Weights of a small GPT-style language model, trained from scratch on English Wikipedia: 3 heads of 32, LayerNorm before each block.
Each number is 128 + 24 x the weight over the matrix's rms, rounded and kept within 0 to 255. Layers, rows and columns count from 0. Numbers have three digits each.

# gate: layer 2 MLP gate, 384x96, rms 0.0866, rows 73-118, columns 0-95
# up: layer 2 MLP up, 384x96, rms 0.0814, rows 73-118, columns 0-95
# down: layer 2 MLP down (transposed), 384x96, rms 0.0732, rows 73-118, columns 0-95
gate73:106183121137150117096150126096102105101141096138119152142139112135119097095151137125124145169139142119143131126099143131105099094162108125143121098140150165101174161150130143156121129105144148146113154116074084117137148101124143121111128140129164097096121140184118136127126118107119137102
up73:115130148164153114145115126100084136136128148154148143178136153092136088136124143127126117159125154126139070135183136155111118134117140137100120114105179175126149123128116133153144111173149096108128102154088145112113130142134111107140155140147155071158122164157131135070167162095136093130
down73:127124137148175073152121145107155174124093122123123137154137129116136165138095110100126163098161139120146132139137085139163144127167112118056113131131129062127130168122124109130127115096089122125103110161149158132146146166149113134109108120154155134118152121091145102117152117080111114150
gate74:138175150104117157134111135097144120146107145123137148104115103094158089093127110132158094136138122114132122168135145111141106110157164104195107127139120133124097124149105108114150103094168096102127132143124119134124136114139143173134120123072120118099141129106154089132117122151155131115
up74:121130127133133136115124118076107105111157142124143159128091147137145142130114138099087112141120158143120126167116178046111099151135145127128108088103130127084116145132095147097116134135128154082111113118118101148180140135129119130139163105127145138131134118156161121151145155101155101128
down74:126121086151124154131167131146143142154169136167166166112108169140103159147094119156093126145141152148085074148119160128145108130115084128133127127102172132100107153123087128119128128102124142119116120140135131093120112108106106130148121132120141100132109148125108139113123157121126110142
gate75:156114141116154106148129139099086165116164079124124103131104093101149116147122095131143105118146126150132119126140109092131115096150109112095093091116158103128142130122165126157154157154154146145136086122160200151137111148101175161139124091126122136124097124161133106145143105131107146117
up75:150158145124150131170142118122127171112125124132130141094095140152166134155101117178136110129105060128109127131144118129128121122112113103167168129051105095116139139105111137111132121152136152141117148116127146151161152105173102138152144115090121104173113147145152129102124129140100143132
down75:148145137168129088148122097131123165122108103130137131130117149095146097116099116178142135143127130106142104143102144142169106119111168097135158107092146098134120113122093125098147149133138122130181086121101131109169113127125111147122143129103108134140109077146182146138143155173088108141
gate76:117135153109111141122119107098126169135159136132133136098139133111132118168120152126142162141189100142159118116123142118125103119108119134146145143158105128055119122155140107153141099121169133116140142097129087125096132113140159115157134124102103120157102128116102100123149129093153124130
up76:092121122115106141113144089087145109125110126136114116140087156150126087144112171138126142150134142122168118174134116123133128117134147148150126143152135148135129122133170121128109133122124106109161145142128098095131139133119143126144101113106154129107138113120133151067116143129092129104
down76:127132118148171123130136127123146102123127157113114129122125137124110105134139140138110131172110128082117103145131124135103169136142125109101089093133134154124123131099126130154129169165101116096109112122130126116148146117132110124123155100174198109111135124111129169126141182135093122130
gate77:144129117131176112148139151135105138148133126167154104167136118139128141145099134160087133120103134122151132106134140147118133138076143111087152117125126161124132102117108172104116127149083149112152121113178114081094105154111147136091119080125152089164106099139100162115108150152165135161
up77:091090125198128102119159130155137156135091141136117139141147147157097115130101101144086195124103151129108105116135110127106116102108131107132108123156140105151149135102158130077173146112127108090110096159126124171092096166133084136125130126147155133133090136089142154112097133142125202123
down77:151148119133094226158136109174139094134125111123146117126134142103125102147118137122134166111100150128097150142113139154106141145190145119171134163123153116112155135125111139142123126146099117108129095110105089124127120130131129099075183122088098145128125137138123112179152126052098092129
gate78:178120124159113107084130133114154103152110135183112134098105139163105113145108084120102128111137121142150124092109110111155119139125145133114106142125094113122109141162135168099177164150118107112121113158139106117143091160142171081143147141152140089147132106128132133126146092135128139115
up78:137131132111126117112101156096144115128147069122174166112095156152141081114120145105167132134134124143169138113116133143118123117128125145125116161086105102097148117103105105102145160137173143129150151172128128149156124068155100122141141132123125157134131135118161110072121157116152115138
down78:107096125155097144132163095173124108107100139099121125122157109159113140086140105121116144124153127128163142172119121116144131127079155154109100125105109143099092151158138140116128116100115167114097148149121143121122142149134170123133099157147154113133087174104134165166102099114155131108
gate79:155125140112187133109109120129176138125102126074113148069127107126146150100115178137153095136129118112101134106140130143103124147165201154124149123152128131149098146145129113118135120117083092084114130157146171152077097146121131125150139111094124131141133103116100118081175147139116114109
up79:170128144124150131116155107133104133143162128118084104084106146179100138168083129142133139105144129129128142133079154188114087147139075102093101125160107127118105123128106123134102110129127154102113071144125108124173119088149120117141098143145132113126133123136142153131119170148129139154
down79:101126073111137178116124164122130136106134133097092160104130182155142140121132188104118156133137122118084109146142118111142165144118121166152109128133110110145125153105156160130159125153140186123103114131115117124095109099135144159117140117066097134071137135130124119121118141106102159129
gate80:154097123138132123169149084145114115147116161091150141106094118154113128142107146104149113086126143150142168163145061089113083118139098137142114112107126161102166135152119126131177123113084153141122115088154146122111137130123118164134122149144118117154149137145132122091085126142126107129
up80:107148137085068137129120123117112170097107124107150132136147172148134098099115126078118133115142188179129099106121165152132159152171112087142079144097098172159119137093107097146126126131178122136117135109099147123164141122142143101151120115093144140140142094086140116117120143079102099131
down80:113141125108118158160101121175119142152130174103115185158117126147103139118131160158151138127091139147073157138122130101144097136122181111191109132132157118125114147165098166128141125132113128165117105115139115057122079148104122152099117122117123142120103122128162101103137104071110125147
gate81:165133100141149117137156128145120122143119089113154170124122170131089123167141160121107126137122140131109107153089121094116122103167115116157106173144133141117132110120103061154139165090123137127085116105136093093149145140145139141164132150109127134131100162151108096105106145118147123102
up81:175137130111157110152155155158143119128126154121122173082119106133114107161114121109144094115164092142114127138110147108131108106136120138132105156118170117150156132161119064121140121142099133150102131098121126138170099082158111141181141113087127106168104166113135087097113114127130104111
down81:174117111130143075132143156099139115114134121142156177155150140101101132139115085124150142146144174101111098136141139120116117123167072107141117146112117103130089133107156088140163148129099142122108099148151096103142151109183130133151132154136098098140108116142140123140100145120128112080
gate82:129128138123138140129151119090143109100133090104142119118131151146094136140126141105144138122091106142121124125163112105136133081143114135130131122116130143143156131119157091160143153153160173119073120131137096129150098140115097165116131096157101134139144136138113113122099167141118152162
up82:151102162140128078149111122166167099130163156137110073134130142143136136113152122113097110114151136127106120159104130123126142123143123113129142104127138128140140120155132120115131184145146114117147113106140123116143128105135117110164104119108132114107114097133083166083164121117127109098
down82:124101129100111105105143117159144139164119070141135161135123152141144131115136135166130125141177109120165099134096159123110153123137106141153110100129142144127130121117133167089130110104131126155124103124104121148122132103118124133184145163121159128149143124112109076122122119105127117094
gate83:085137155073118153148125103175100071092114114128149115118127123166114131100161173183114106108127134130139114079174152141133144098125139109119110124118132156091154131101130115094101119128159128126174144111158161131143128105105118116154113114093088137106116157087165106104195104114131169133
up83:141103098149144084115150114115127129153128108144108116129132150132108105129111123155117087139112123167153122126154137145113120166135084088144175133128162140096142145087087133211113178180107142163070147129079134103120161133114124125103167120112130139088131167150088131123130100151144108103
down83:116180161148161139082167097163099129140112142071128132084136127140164119128155146131107086170135114103127151141123095132096105113145112123111079122130139123089110148126133139094143147126153142129169136121170176143071143096158152140103136129169141109135142144115109107133112107084115095165
gate84:092126123111113138132149115147146138181142094124145121130143117140128090144159096136150105134142125111109152146156151125128100136133103106112138162128116148131141150143154142134133128106135114086151155120129142102123142134131146155179143118099104115092122120142147080052074125168120108133
up84:164117172147155145134171162090078135123151127144161126136106114125147143111138185103139127139104122117078101119129124082157158166115121150150136074121144143121077127110108122115127145093137101148109113152136113104111140151096099136133121149167135109138120137107138114116105107124135154127
down84:128106135105116103122139141140110143151083172116171118124119134114117138129110132121109121122123122154090111156126159139149117152137085146192147091100135109134123103159138168148153169108114133124110177138171129142097106141116115109154106123134100124098139152129133095106091144106127156117
gate85:156118159109101139155129103121148113142106107127155155109128106119133140070161122117165131108164124152140134132153110176090182154145102115099100120141160125141116118119127096105137131123135124158169111144111127133105125130139143142153144124124100136104078131110112138147177114144118118163
up85:086102162143109121136164144150110103130137107153152131149154167158102142135144092097119138125146153132096134109117092108133144121113141165096130126128128105128121124158109131120170115156141085134129104144150140107078092135108157109115114106118130114149119110098063164146132114144132142119
down85:095122153157125122153150112110083113163134134150105131146147134119090134125125149120101153097165152144124129099118136108163139077085138136118110146143161133151159119161117070142130108147138142130104129134157181127141135136123132125095090096119112154123116144100096126146147124133117133119
gate86:187108172133105151131124112103153099101135101094135123145103094136198151142099114129087096082123137134118090150131099155087153164127150089096137110158148150127110115131140160093150133121124143145164083139133170118116135166158118122121092124107133111135108146128132156067113135174107133172
up86:118127158149117064120122153154136182154108123136145130126136124129095128118138153106153143136115142145124094123128132164138124146118166180133148062109116075154119161097121102094148138131130111116109117127147154133134130178114098107135102081112152127152098158134104158142132133144148161146
down86:117162136101166215128093106125108141094146132091105152138110075110175149104129176149171121098108149123094109131107089108123124137132141113106137147136161136140136123154119122176129122151151138121134106103125108112124153101139134165133130142067087134136130113164145097142116145154110109144
gate87:141117107125117089088100105106112075153131130093119115187109120156167100114135148120130116121175138181108168113126127107158114094143136165122148163105159123089147083135127130155133122102110096104129108143156123100119101136102106107127109151132132130138158146141139114144144148110136126141
up87:157173116150117123093130131146091111183133109138117088119139139081170117091083108085164156087125168122116107106133125130150125121107117149131114133114100126151135123098113123158144103140114137128137093114085124105148131124152133133121129138154152110124179105151160158140137109117116086098
down87:133171124098102148131116111158155114125150139130134097119106125110129103120095135145169146116137142165104109133111109107156121159094101145163094147137119138173150127101122155213139154141149108114117115130134106113104086119125126155075115106104139133112154117108146163150101119121122140157
gate88:162136138125115125125119098131137133140152098113141137110139133083158166178122156134124107106158084121092139112186104110142107149124123111139096092122133146109116108114126088122152111177126155144173182117106108137112146111148132138123135145122109101142142131139186141085119127117176095135
up88:143109118141173154152184099081104196129140160065120146146169122102159135174161084120138140129122133156143139096123188106097078130127107144132132120114114124118114134118099156121123147118130144143092107123159105143128095117116114128096092132139127108107116116161139113139088121105144156096
down88:158135112138148146122137105116109144165098108091126154131114143136133129135139151099136146104083133170108124097151181086132104147075108178149121116176121129138130157165113135135122135120174103154119126109170077157139079086100147112172145143130101082105108111113142153136138129113135141083
gate89:168141110140142122099149122096125144110102128127170136099096137088130105149129144137077123108129133142111097132164121140108131162128136128136147130163104057126130080133113138126147143137194160152132130128113120119109112116090106132129151129121133064099126138172102122124121123176143131163
up89:183112145154155130137096119127108149094127119119116113135124132111140107127158112118085083110111135122108141160166146170111113146111130114114123091176197152104115113139150069136142121123154100153155129133159127096107109123119098147149156101150115138130120135147140169086144124161131141119
down89:112125119128137108118116118158130159101165085103133105116109191129126147128114146138132131117094141120129128174141129135125107153124122109155149063113124106111158123155129120106106176141135110140176102151145150079162106150133128151133134123127132125130089135120125161117134118153083124092
gate90:120122124090120136144097113123154125152155114102135088142126122117120141119102136150128132137130128136109168166131135103118124099168114149112094154116116117171124138126148160162114095120110110133144116123127092141121111145158179141116107176085137102095143147102156136189157102139113132110
up90:146134136140088120163134110145139142106116097139101104129163128141117150144096143118119102146107124124119131129170136164146139087173124130111078121153137129121151169128149164097104140107115098114142089145112112106151138117130138177129124125157143112123152149092193149110139088156106112102
down90:114127135135125215127126093150131153121099168144115133128159103126138129111118111112122091140142131125153131100135203149132138135111156067143127118167118102127100165132158103117093133140089113118139158106136070089182122149145097145151094111141122143143107143146088094137106126108147138137
gate91:144152125141155156134108138110136103094144136111110121131073081138147118097160126168146077096144128108124132161107119131125112119198106139167154111179106168133144108142150135155127076142099112144130132132141143137130127118143096172110104133122053137116138143122072161116136135142127083114
up91:117107142157139125141107105146088143111149146124086115110128170116165172123130069107128133081154154121091107101082131166130116158091085152107160108133139094117178166130120154122168137111133106113191107146169135110104114108131087122163106090130150149154077103195131138101104102120165125126
down91:143138165111140111115144091151126164145057178162114147144146170120129125165095099091129116106164150182098123110084113170149111137088162102123108176121117121110104156136129100093105122152137104084145109104127159110152107100148130086170162109096163126159088137132126124113120115144176143115
gate92:135112090118118137110083123162138132111152188130106085108073123098138182155162125101169117142103155133144148168099124147118154127096195144105161129130157105133156100129101100158123121142119058145125092109139104099105087136135119140146165156130114115142098140127111106158164102114145176193
up92:120153138138131159115135195142120110114162099138135096145111124119129099117135108106070144146095171098134132114126165106122142128130146140144089082163136125146160166114111147152075119117177100116124129151100178107088100151124178095120106159117123102179114116125105173099138125133142106086
down92:125157148101117134155113115139109053165110141106113150120078154132108074162152178190143100127154114174112108123151143126103090136142101129117092166133123129072125133100109103111101165120160159136109127118132106124108100112142108146113126132189161161130124137120186138141129168155123131109
gate93:146110126143106110170084135160127100167199083080132108136107071162147169102086119117138123094110146112124124176166113102135142146125159161130149149128128110118102142100161167144112139107109156147157080096149159115092136091134116130121106134143139111136112130168148121097127076141155132120
up93:138131141136118138168126110128117152160100131089143177108105153099136083143147148093126134142082143068137145133164151067116074079123110122150173135145137142125112154120155130177090135141101109119150114162114141168097177135154091154132139149108104153126125123117137091119121079128146092137
down93:080144121105076089116114091119127124166099125164127145176150114083123121138145076131121126134139144170172155125123140144087144144121111130128128110164103135121102127139103145100138134146172126143096139160174077108123116181153110117154156120186079120127116070100100143112123149152118126144
gate94:166099136143118138142158180138099193130110150141124132099084140117116127124153103116106102134157104099162144141153142093128106068133143115100136134123158132110132128164147084134096111155118122121113125138144099158095086149106150158118114136099122128157159146164115090139108151113153111111
up94:135114164181129123143113126125136097160113139109092111096120150138112171125121117107099134116149135110121145181154095140101125093143095137132114120088096112149119103147138129180120150129147169119117136157125089123112096136100153134125166148085088115137190136101124154153154069142131077131
down94:099123170147139101167118118132184164101111131130135137159082143094103122138125133145131123101127132101107102140135127129139161087162161107113146120107123118129159120203120126203134128102096167103144101119155146155112133149099128107119120126095164169132158145091087108137117115105105114092
gate95:166160107134107120121082131099107118140121077140170139133089092132154185158100156081112172156148143131138103126153134120110148153102106157123143105162134096151111086101117156122129130127177078089130136152112174152140091162121124123121140134114146103109132116158162065114151099139126079167
up95:132134104094157124124094103105151096133166163121144181101094092138136164128142181158191119124101131142095104140118106111120139122143111163108132108082113141194080123137139114162141158117109120085162111159101111162150112118126111125143155104120158110125149136114124129152089120103138100114
down95:165133175112146164165126080083117168146131089092168169119104132117140116129123126095121123151132133092135114098132150106157112157136098150097110122105147104109147105121109115109122144123156095129156135102067178183152152115137122149093153150123114134153118132127129120137068109155175154111
gate96:112141143168151113132088125112059149118153070141136124151121125176110091144095142116118140156098162148113138107109150118164068105159173158155146154094140128081088114135117118116146138115144123135139148156117093137088153134111109113134143105140156098146139161139156138109137144114186088136
up96:138094141136114138136102137145132115120132142167152115160150123095083115092086132110095085123138125061093123135102159147109115154137103150152121113121169096154148123137102157170136166148168132098148148060138099127145149148134126145128132182118112129109162118186135132145112100126138158165
down96:084125148147074129098109147092184158127074137106119111176109168088101160115088144166123129124158132097116140131144112083108113135151134133108139135152154127144118122133138186159160161136114112127154137128183093138080130165123095104145136147115139125128122116109100119103144106151126120136
gate97:155080113109107114131099135114148168146122143143124165145107120085145126118148162131117123066143117106171097107112113143131147137134136125090098118097100105139175176114082079129163128172120153143116149124131135140151125110147122141105150103087107143137142142138140137163131131154121106134
up97:173150128134139127115094122114118162116171123126128138137124112105114139112125159110107123119122117091116162135149112165131167089090097130131113089149132126124150151144176116125119114118107177135134115131122154179110114131098150078099149144163162139104087115135128111131080139160111114135
down97:175121109163139097109120133129117090109086096133118141127124130132124167169108119139136131145152103120139162129131124148146121108132112078139165143166088164108129170126148143146138171096104147102140149095100127141099082154113158117130137166110129139123067128146132110121101160123094136131
gate98:148147094123154119167103140108129149161162109139150159112113155133153158145101091119148123126144128176123153081120110128135087150112146114150148154114101092102086111097112106124140149139164085118143171088099120148069125080175104112128147062138110103125122119147093125092140120188151121159
up98:130138119081153112074141150104088078146151154106103119117161126093121151126131093118172145143116128099122135123100145114157159080142106177129120170101121083164140117112107151181146135073099133134146116125116120171139149118133165157151159155154119134148126132111163088136093107100110115078
down98:145129145146152106110107112111140109100151141151157086142123109127173147137174128134136128146156154077095137144129122119110147084158150177100165114109110123123125105104086140124154082146155154149138111101102179174090122124112151132140148146116129152110074091101139068141103114115163138104
gate99:134117092147148150132122160121140128119116134118100134093120098115156125080107128197124142138146105113147121102090173129164147112135123122140139151136106129097166135120182160080143148102135151159120120149126099146090115133157166161155136130118109097107155104102110133110141100110134137104
up99:116158101145124128110175122177066114135150163141113109072136126117096140120106132167114108124142135119131139131124171140162099093141148178160105093130121117136165148109111128152116117114102092127107144063123117148137113119135165141107154135150116087139135150133131137125141128097142104115
down99:088120109113140183146158161101114162153145142103101137086126126117130126084135074128153115144151150094144134096124139157100150106126137145138107093152130128142162086120117133143143124158165121095084113096131145135137162143145129135132099129119111094167151155096070131158154117129155128110
gate100:135175094149097120149084147091109168149174117153120142146106125125106098109118113100148143150095135144158109165141131138092139114112110108101125125076166119110150159129135144091098136091132112137085145085152103107062140133130117150152141153115141106112179135159113162156139091156174116113
up100:113099110171139160148150140112146146114119133131134156173132104130116066091088150125110131155134118136124120126187076160122149136120141121092160151129144167079086124153119154144113122094139122152098133137132102122108180192097089164143111133106135106118108129107173104120137121115134157113
down100:090150127128177077148102164150089120123151141130145160110100130164141124131127143139122192108114131126070112162145084147133148129168105094132119101135125153129117187099138146095118116106137133121097149124135172127127142126137153111145100084115118110116115164171108124161131075105096130106
gate101:086103104111134099071136183103134156135160094158147124125078147084140124136154137144107105121131132114129116137168176102152147170174098128119132125131113150107137138115155117158113090124136183156129135128127133117115101103162090125152125115140121142135141134158102133156119169140097079145
up101:107172122135136113094126110127175137135101126151134103117144114135109090093115158101111134124145126145103155142161176117126154149141111123113138138146137131144126096116160107144108095156132138142136102149086126149093137147158115144203081136137148140123140152085130100148146156123112130125
down101:117097121124104118137125129106132106139164133166153106120146150128112154139131117147127181111133157120105139170131137109151136139136093140090144140128127120135138126101156118159147104097164191146119119133111165101078149105151098081130067123181113161161116099130099115125123120132103087118
gate102:178141144137151148108129125095140101126124119132141112160116134137088186146127116086137137095123133122140099149163133088126144142106115091146113156140135112123134076103140138135130110132115105122119115131141148170137083157152067084114139126111148130116125105149118160131153144159113088127
up102:129133129134162141118146125148146122122115127102180137113122175133119078137124145116172107119123125133158126142158110099168092087158073129107096142116124135211115100143134098135117139106164193128112092125119130162122135121133116125107111151112122118101158104114139138130095101166102158141
down102:109134144109098143090145132129161155197160138145128142161137113139139123138115104125132126133137123128148142142148111124058125136107093186096096144108126110125144153101120128167138096098171127109128122091131088159158133153173128119092096139118137166122098119084121109144116116134121163092
gate103:114111090148124139162087110110130135103130099143151126123119100137130117130151193166170105134132096130155143134124156117090094138122096117105119150181153143129124160119147137122122131111131144126112152138097118174132134130121121118148104125093147124122106124071180075099128113136160116123
up103:102146145159089116123114098127152138151130085128089113143094126102118097130141137140145157074129106144103153144139134122108109110092150116181126123141151133127161133134125127094088136142136151135113180102093170108143181113115114168138094105121129121156114156114113111103130105107126124131
down103:101143133140121124170106137146137129150152123118107106163104089106078094164137142114115152121138108120101146123114126112141142122110114120131106114130112121139135132100135100140084171153164119118078146152136166107119141138114139152114131145175134117156184120157134128115134169138078107139
gate104:121136094109130112095116128159177130141112140122145141103139124115152147105128120105150157171161135109115126117078128127088081121104150166154126101171119112072133130141132125105158130148149108160095132163112120160118108094123130129162147110100158125159095114102098082135156113137137126182
up104:126184145120127111142136136177102114144096158114109135095119143090131113159092148102153138106138126118094142122139113165136130110113162079136141138124142106130098122184113085106129126116107134107099149130148132136148088135138124122156093126140120157142127150106151129128137134103100092111
down104:113099088149106136127117175104125172117142117106132108123145144152126093104143115117153089133100168083138125113147149145130113120134104121110121150119137136138151161132148157108099152121094114152131156137119110153116153101119163128151132135149098136131140101103124109169127130141092142123
gate105:129068118124103159192151102081094120139111121162129139151123108142115125136171124139143136146119147143120109133113128073121121167103117101121170115128120116124120145112162135140154109134113118129136138162146152084103133158105133113113111128133102136122183115138118095116134135180178139143
up105:132144152134119140172139100116145141086108100152124147133146101099135139137160128093111067115165117153096136095186133109154151149132120174150132134081117097082117109131120125110127145145139114128140175122157141113103164175091153148152112116132111139117117139173074143112127135146149106156
down105:104082123149146083162125136132155125142134116078170148122122106134113106108140161136087129156122088130106096097144125112165118115115115130157152073108121114141145144119142163126126181089091161117087189145123114130133143135144091130134124115135116155130148116154136139094108164165130148144
gate106:153101108120159122131140102141136138178148096175139131131124096114144108150111131179160106088125142083127136094092144125135123116147092145103123130139130128128141179115138169136140081163109129122133144151121114168121108148145081131093112112084207131116076183148134136118119151134103136093
up106:105148103133115170101089094119081151183084139131107130124159149128144116124126112163120126129110168094146141107107171117158092172117127134156105128106150148120139150130086133125123184114120141182173087148079078099151103102094121164145168095149127120172107117107113145137137130121120105117
down106:133134145143130177120151109127139100080100139131119131146107126176117154125188130136154150125140111108123143135121108159118156164130149134133104104099137117091120140173175124076143145164102110150096071128064140125154117138088088134146117165150118091178148157079083143104146066153128116119
gate107:156124119153121133121123112115091108120136139131071118148112115109111146129100158090138113091145134103140125142117144124136146154138157189108141101143102105157180135163123114123139125168151112131131090145181128117096137071121107095141137111111148128158138113162058130166116137124172160186
up107:144092127121119144137093119080147097137072116133089163127095171140138088144169108142161125137107127124145153152130127132124135171115112104146185115166130103128135151153158125095121159095145103172141113126131119130144164161095107177132115110092103141070142072123118110130132149155094131156
down107:136102112112097099134143167147140207119096148179172149112141140126121147129107111150120086119119175128109098125143122123097146121131150096118091142114152130139126117159115062132102099154118144137125132180092117159104150118116112086119113105067130158121117142134105132111126153165151141146
gate108:131115101172124135114108106163141143096112108135127139127126074111137136170064144123133126137112154138171114122147113110109142152123122137100131127136143109121068115116134100132143158171073099105154136165098115075135110144128152146120146133145145101125117166145142076119123140084142139117
up108:141178150126134131127116095160142137132127150111188174113152078118136130149143161115165088090150090109165100123136112121128121117154121107111088176090135072147124132145116152147120098122129134173134122110094101160094138140174125124119123134126118117145121132095131093148138153148133145136
down108:048102122151161143107111142134115140079104112124164126152154120136108151131105131108111163173125144132129089143102119115106138108188163111136151111113130151160105101161133170143132150127113081115110137140114116080125148170110112118106163131126106105153143138115111128127118136149165153121
gate109:108095179139100127163142120118088145124084158115120168137114144140141139134172127147101138147094162158128121125115116168117154163115094111105144078142121134131122114129123112110159126154135140120143112089158113138126105157135111115136131112117123118129094136151131172072115116138126152135
up109:093151112136150124135187122132138136124134119137108146164164117111092118099108135117124092138117090165142158158141128119141148108122117123123104119118091145150148178122109104127107153135120148067130146173154118116140109138148130121099100145111139122128131109122104104130099105127063089155
down109:151168105173136097132108137120121132155143108110154129125090154171153119137119116111123106127116083143110142117111141107149114173126147146143131127129124108095115108141120152095138129131145083161071118154090151169155146106087105145116167118127102173093133103124146105155115136130156126138
gate110:142138105091084146114131123138110110148130131141136150118109126126126102114109125120104121134148184179158099115155150125121107112147104187136144135164121131069098154122133161109143102083123133107141140153142114156077121134121176112128162177110112098130114147126149108121127160150128099080
up110:140127177121150161068141103124121116109107145126176139137135172076102111100133135085155139111108123128134118154167131121119149135144107124157099140122106151122110134132163165114135137095124133133134125139118129123125144108153157180115121115081091136185138072131158153108153125093109107119
down110:089115143137154164117133125115154101109118130117127140158148158124117142121135150119156157097138112084169112156185092093105110108125106085112121064114158168126082151140133160140147181134107130070121140127120121094157139104139132154159113079135130122157135112141134145147159148114085114140
gate111:178140112113109151092122087145111116150123112128091155107079107088115144109142121161158148119159140100116179100125149181124106127150119107178107139099129140132111074142098150184148126132125082139132092116116124122129134137147113161116126152124130101134123122167177096176150105122106128142
up111:115142127153096131115137142124123146102111129107112133122121127097125079077147156138163121113136103128125188130129090127168117083134081127122097132124116092131143148153097142159130117143130142138117123134139130119121148119153124128125179157149129156110195161096127101154138150143093083129
down111:143148129121143106138115104150110145113161160112124106098083124136154102087133105136172100109121156110138130117140082110098113129119147155160100164132141117169159118112112109147141140120166105162167133129126097130161112097163141126057137111104134134115107122145150132145121125133103159110
gate112:140156109143118132134125151119093128123137155105102164131107130146122150124129092116150133160147122147120119151127135116108141119107143157130141130106118147144127145088138096141126111141086110124089116102122139125123103149130120138126138139125149127149139149137104139129114097124094167150
up112:128120115134152145115111149144163147125106137165125162162101115125130088136123107129082126122125092134137100141130135109119154123119163147125107145122159134178118094107077126141140141114131139119124138142113150123149136108125127122148143119120129116133128131144141142141126143168103080109
down112:147142125117112118115123158122117122110141131131115135121126156106123137144118131130148154132119121136137108143114085154142153154105079136125157118097141122143084152100113133155100135121113140143128109115144146134130141116103160097116131161090118126103147163186143155153126134117123096118
gate113:112119140151107121104122114097117090092167129112134124135119149136163116169142092123076100144082100171107122103135112138085154100129129099148170109104165146107129134115162145118129130129152111133112142132159112122114144138096095121156160121098130128115143136141131148122125139117168113137
up113:110138154156151139144127122167101113194107118107106109115128149105134111136123134126120103140124095140143092126150083112155129134148111105140176108141161158134136153124072128141101121107100166110155123137135136131152164120106092152116106095155095130176139118097164129138104121119146160111
down113:135158096137116093110121111126139126179132123163082158111137148152154128116122128115088172140160162121101110134169107150111128146152098154097116137106111125146137088120108144142163131141094123124119130123134141112114142117131183098097158167103087101086117126122146112135121118154116122163
gate114:139117139099106102113154089093123128128132132159127113121127137126124131139161113140132144117118129145109116152136119131151130136140128132115118137097147110172107123128127178176135104106118178130130158089115109101138122127142120128131124117117115147129164136147139117116102076149118183128
up114:178119115139147106119101135079137133121139141145112144107106091126148126104114149115135133138143131131114137107130116146119138111132152136133161140123101120146112166104140140129124133079146120132100164161099133134108086164171099106096136105113155168121132138160141093119118119123136157134
down114:100128112125117058115109158113123101113123152140122120134109136097121101150136096130147172138150153140104111139134084103139122124149121135136133146106144101127122125112107090193137123162133165124122166128119145113124148152125116103097110137088144117136136181154134119158126141133130135126
gate115:128128103185110094127149132138118111145120151105158174131144065119108120104155151131164126134134138126135149159068151148146149123109128107108142135083101113119095130145105102133155142142131104124142132123122105202074129117116142150141124154117144161102113150093126074179052125156146141130
up115:139158139125172145081109136141124135116122174108150068075097108090096101101175128119130107105127115122151137105101137162125106068162155183179157154115161151117153107123141106112155099160135110139173112120143151146083136100131087111120148153141116114119146140128165133141092135072118136116
down115:173107061149153119137142176133122162148111183129118088077105075134115095142137135135135148111130107084116134136134120135126155105138140116142155115122097098137129087092137104091122127119112153108176157182157124140148131153119114130117131142143092123147194153129116133111147127126115094126
gate116:101143128087087115097117150137143134097148108159145092100098147115151161164139100105150198206108122123144136130121146105153124137116137099125119114145105182117129087126148128153136135089101117145101153135105126158093101107157134102143111111143123146139092156110129084141169137150125150143
up116:132120141149143142153128105116087112141128161087125104160146134166110149108090161077172128090142169154121090149137143105125147119108097156179175105148141086139130153141110144095087151126096094088079127156157109102126130157135166112120154121158159137137101104146116115115103102142130152157
down116:112128146107179176152109107131121164140045154072114162155133100133131111108131119113129084116123148146146104137134142141096136146135154127156123133108144126118120138179134124077108109175118104128157107105136129130167144143067115152123135137100139070085200123124123157111110131108152137147
gate117:121157162115134134077126164151119100115167113117134117109139132109138079134136134101198119109118101148189184095139149151139116077190094164130097134148071115141159134147126159132123080111115132160110164128093142138094145123133167132151114104135137117071126151086155127104108106111113117112
up117:090138115136135124191129122136190181155039132109109145111149086145081117114140140121122103114156119114110076135150128118152121135124134102171125140144123125143113107120135100126132136133077123112105115154119170127157083127090122158127129180137143135159126143203150138164135141132092128139
down117:085115113171115157100117118127126160125188146120109154121105102162110116148120132124122093131149117143138155121058085090081124090105177138107068142182130146145117114156132117111181104134120109135137109144139155188072121117111130147088159100120167152126122125119148126162171118108117146147
gate118:122092147118133134154116143138147113133108140113093111100109141110145134127098145125115156095176140125149159081126167131179067165161064129085138094131121080106135134122158076147130106164119131175154110126158108155099149129115127110169134138094135141127133137130146161096112119133114165137
up118:109146130108099121156076120128137096117092152118155140120086116150176154120082129131142161126118143141129147135101133146126127191167127104147158118088127138076156152128136112094126120117085157126142151127147122125131133166128117132144110088102151155104116135090140148088128155107158094110
down118:099164146130147106109176151103172128131092162106124120137156144119146144143139149183141147141120159080132157137111132124130128127157091074095110101134119141103105157139143084130108125144109127115152152095137084085175141152154124132104142138128137120134122104129114090116105142117121109124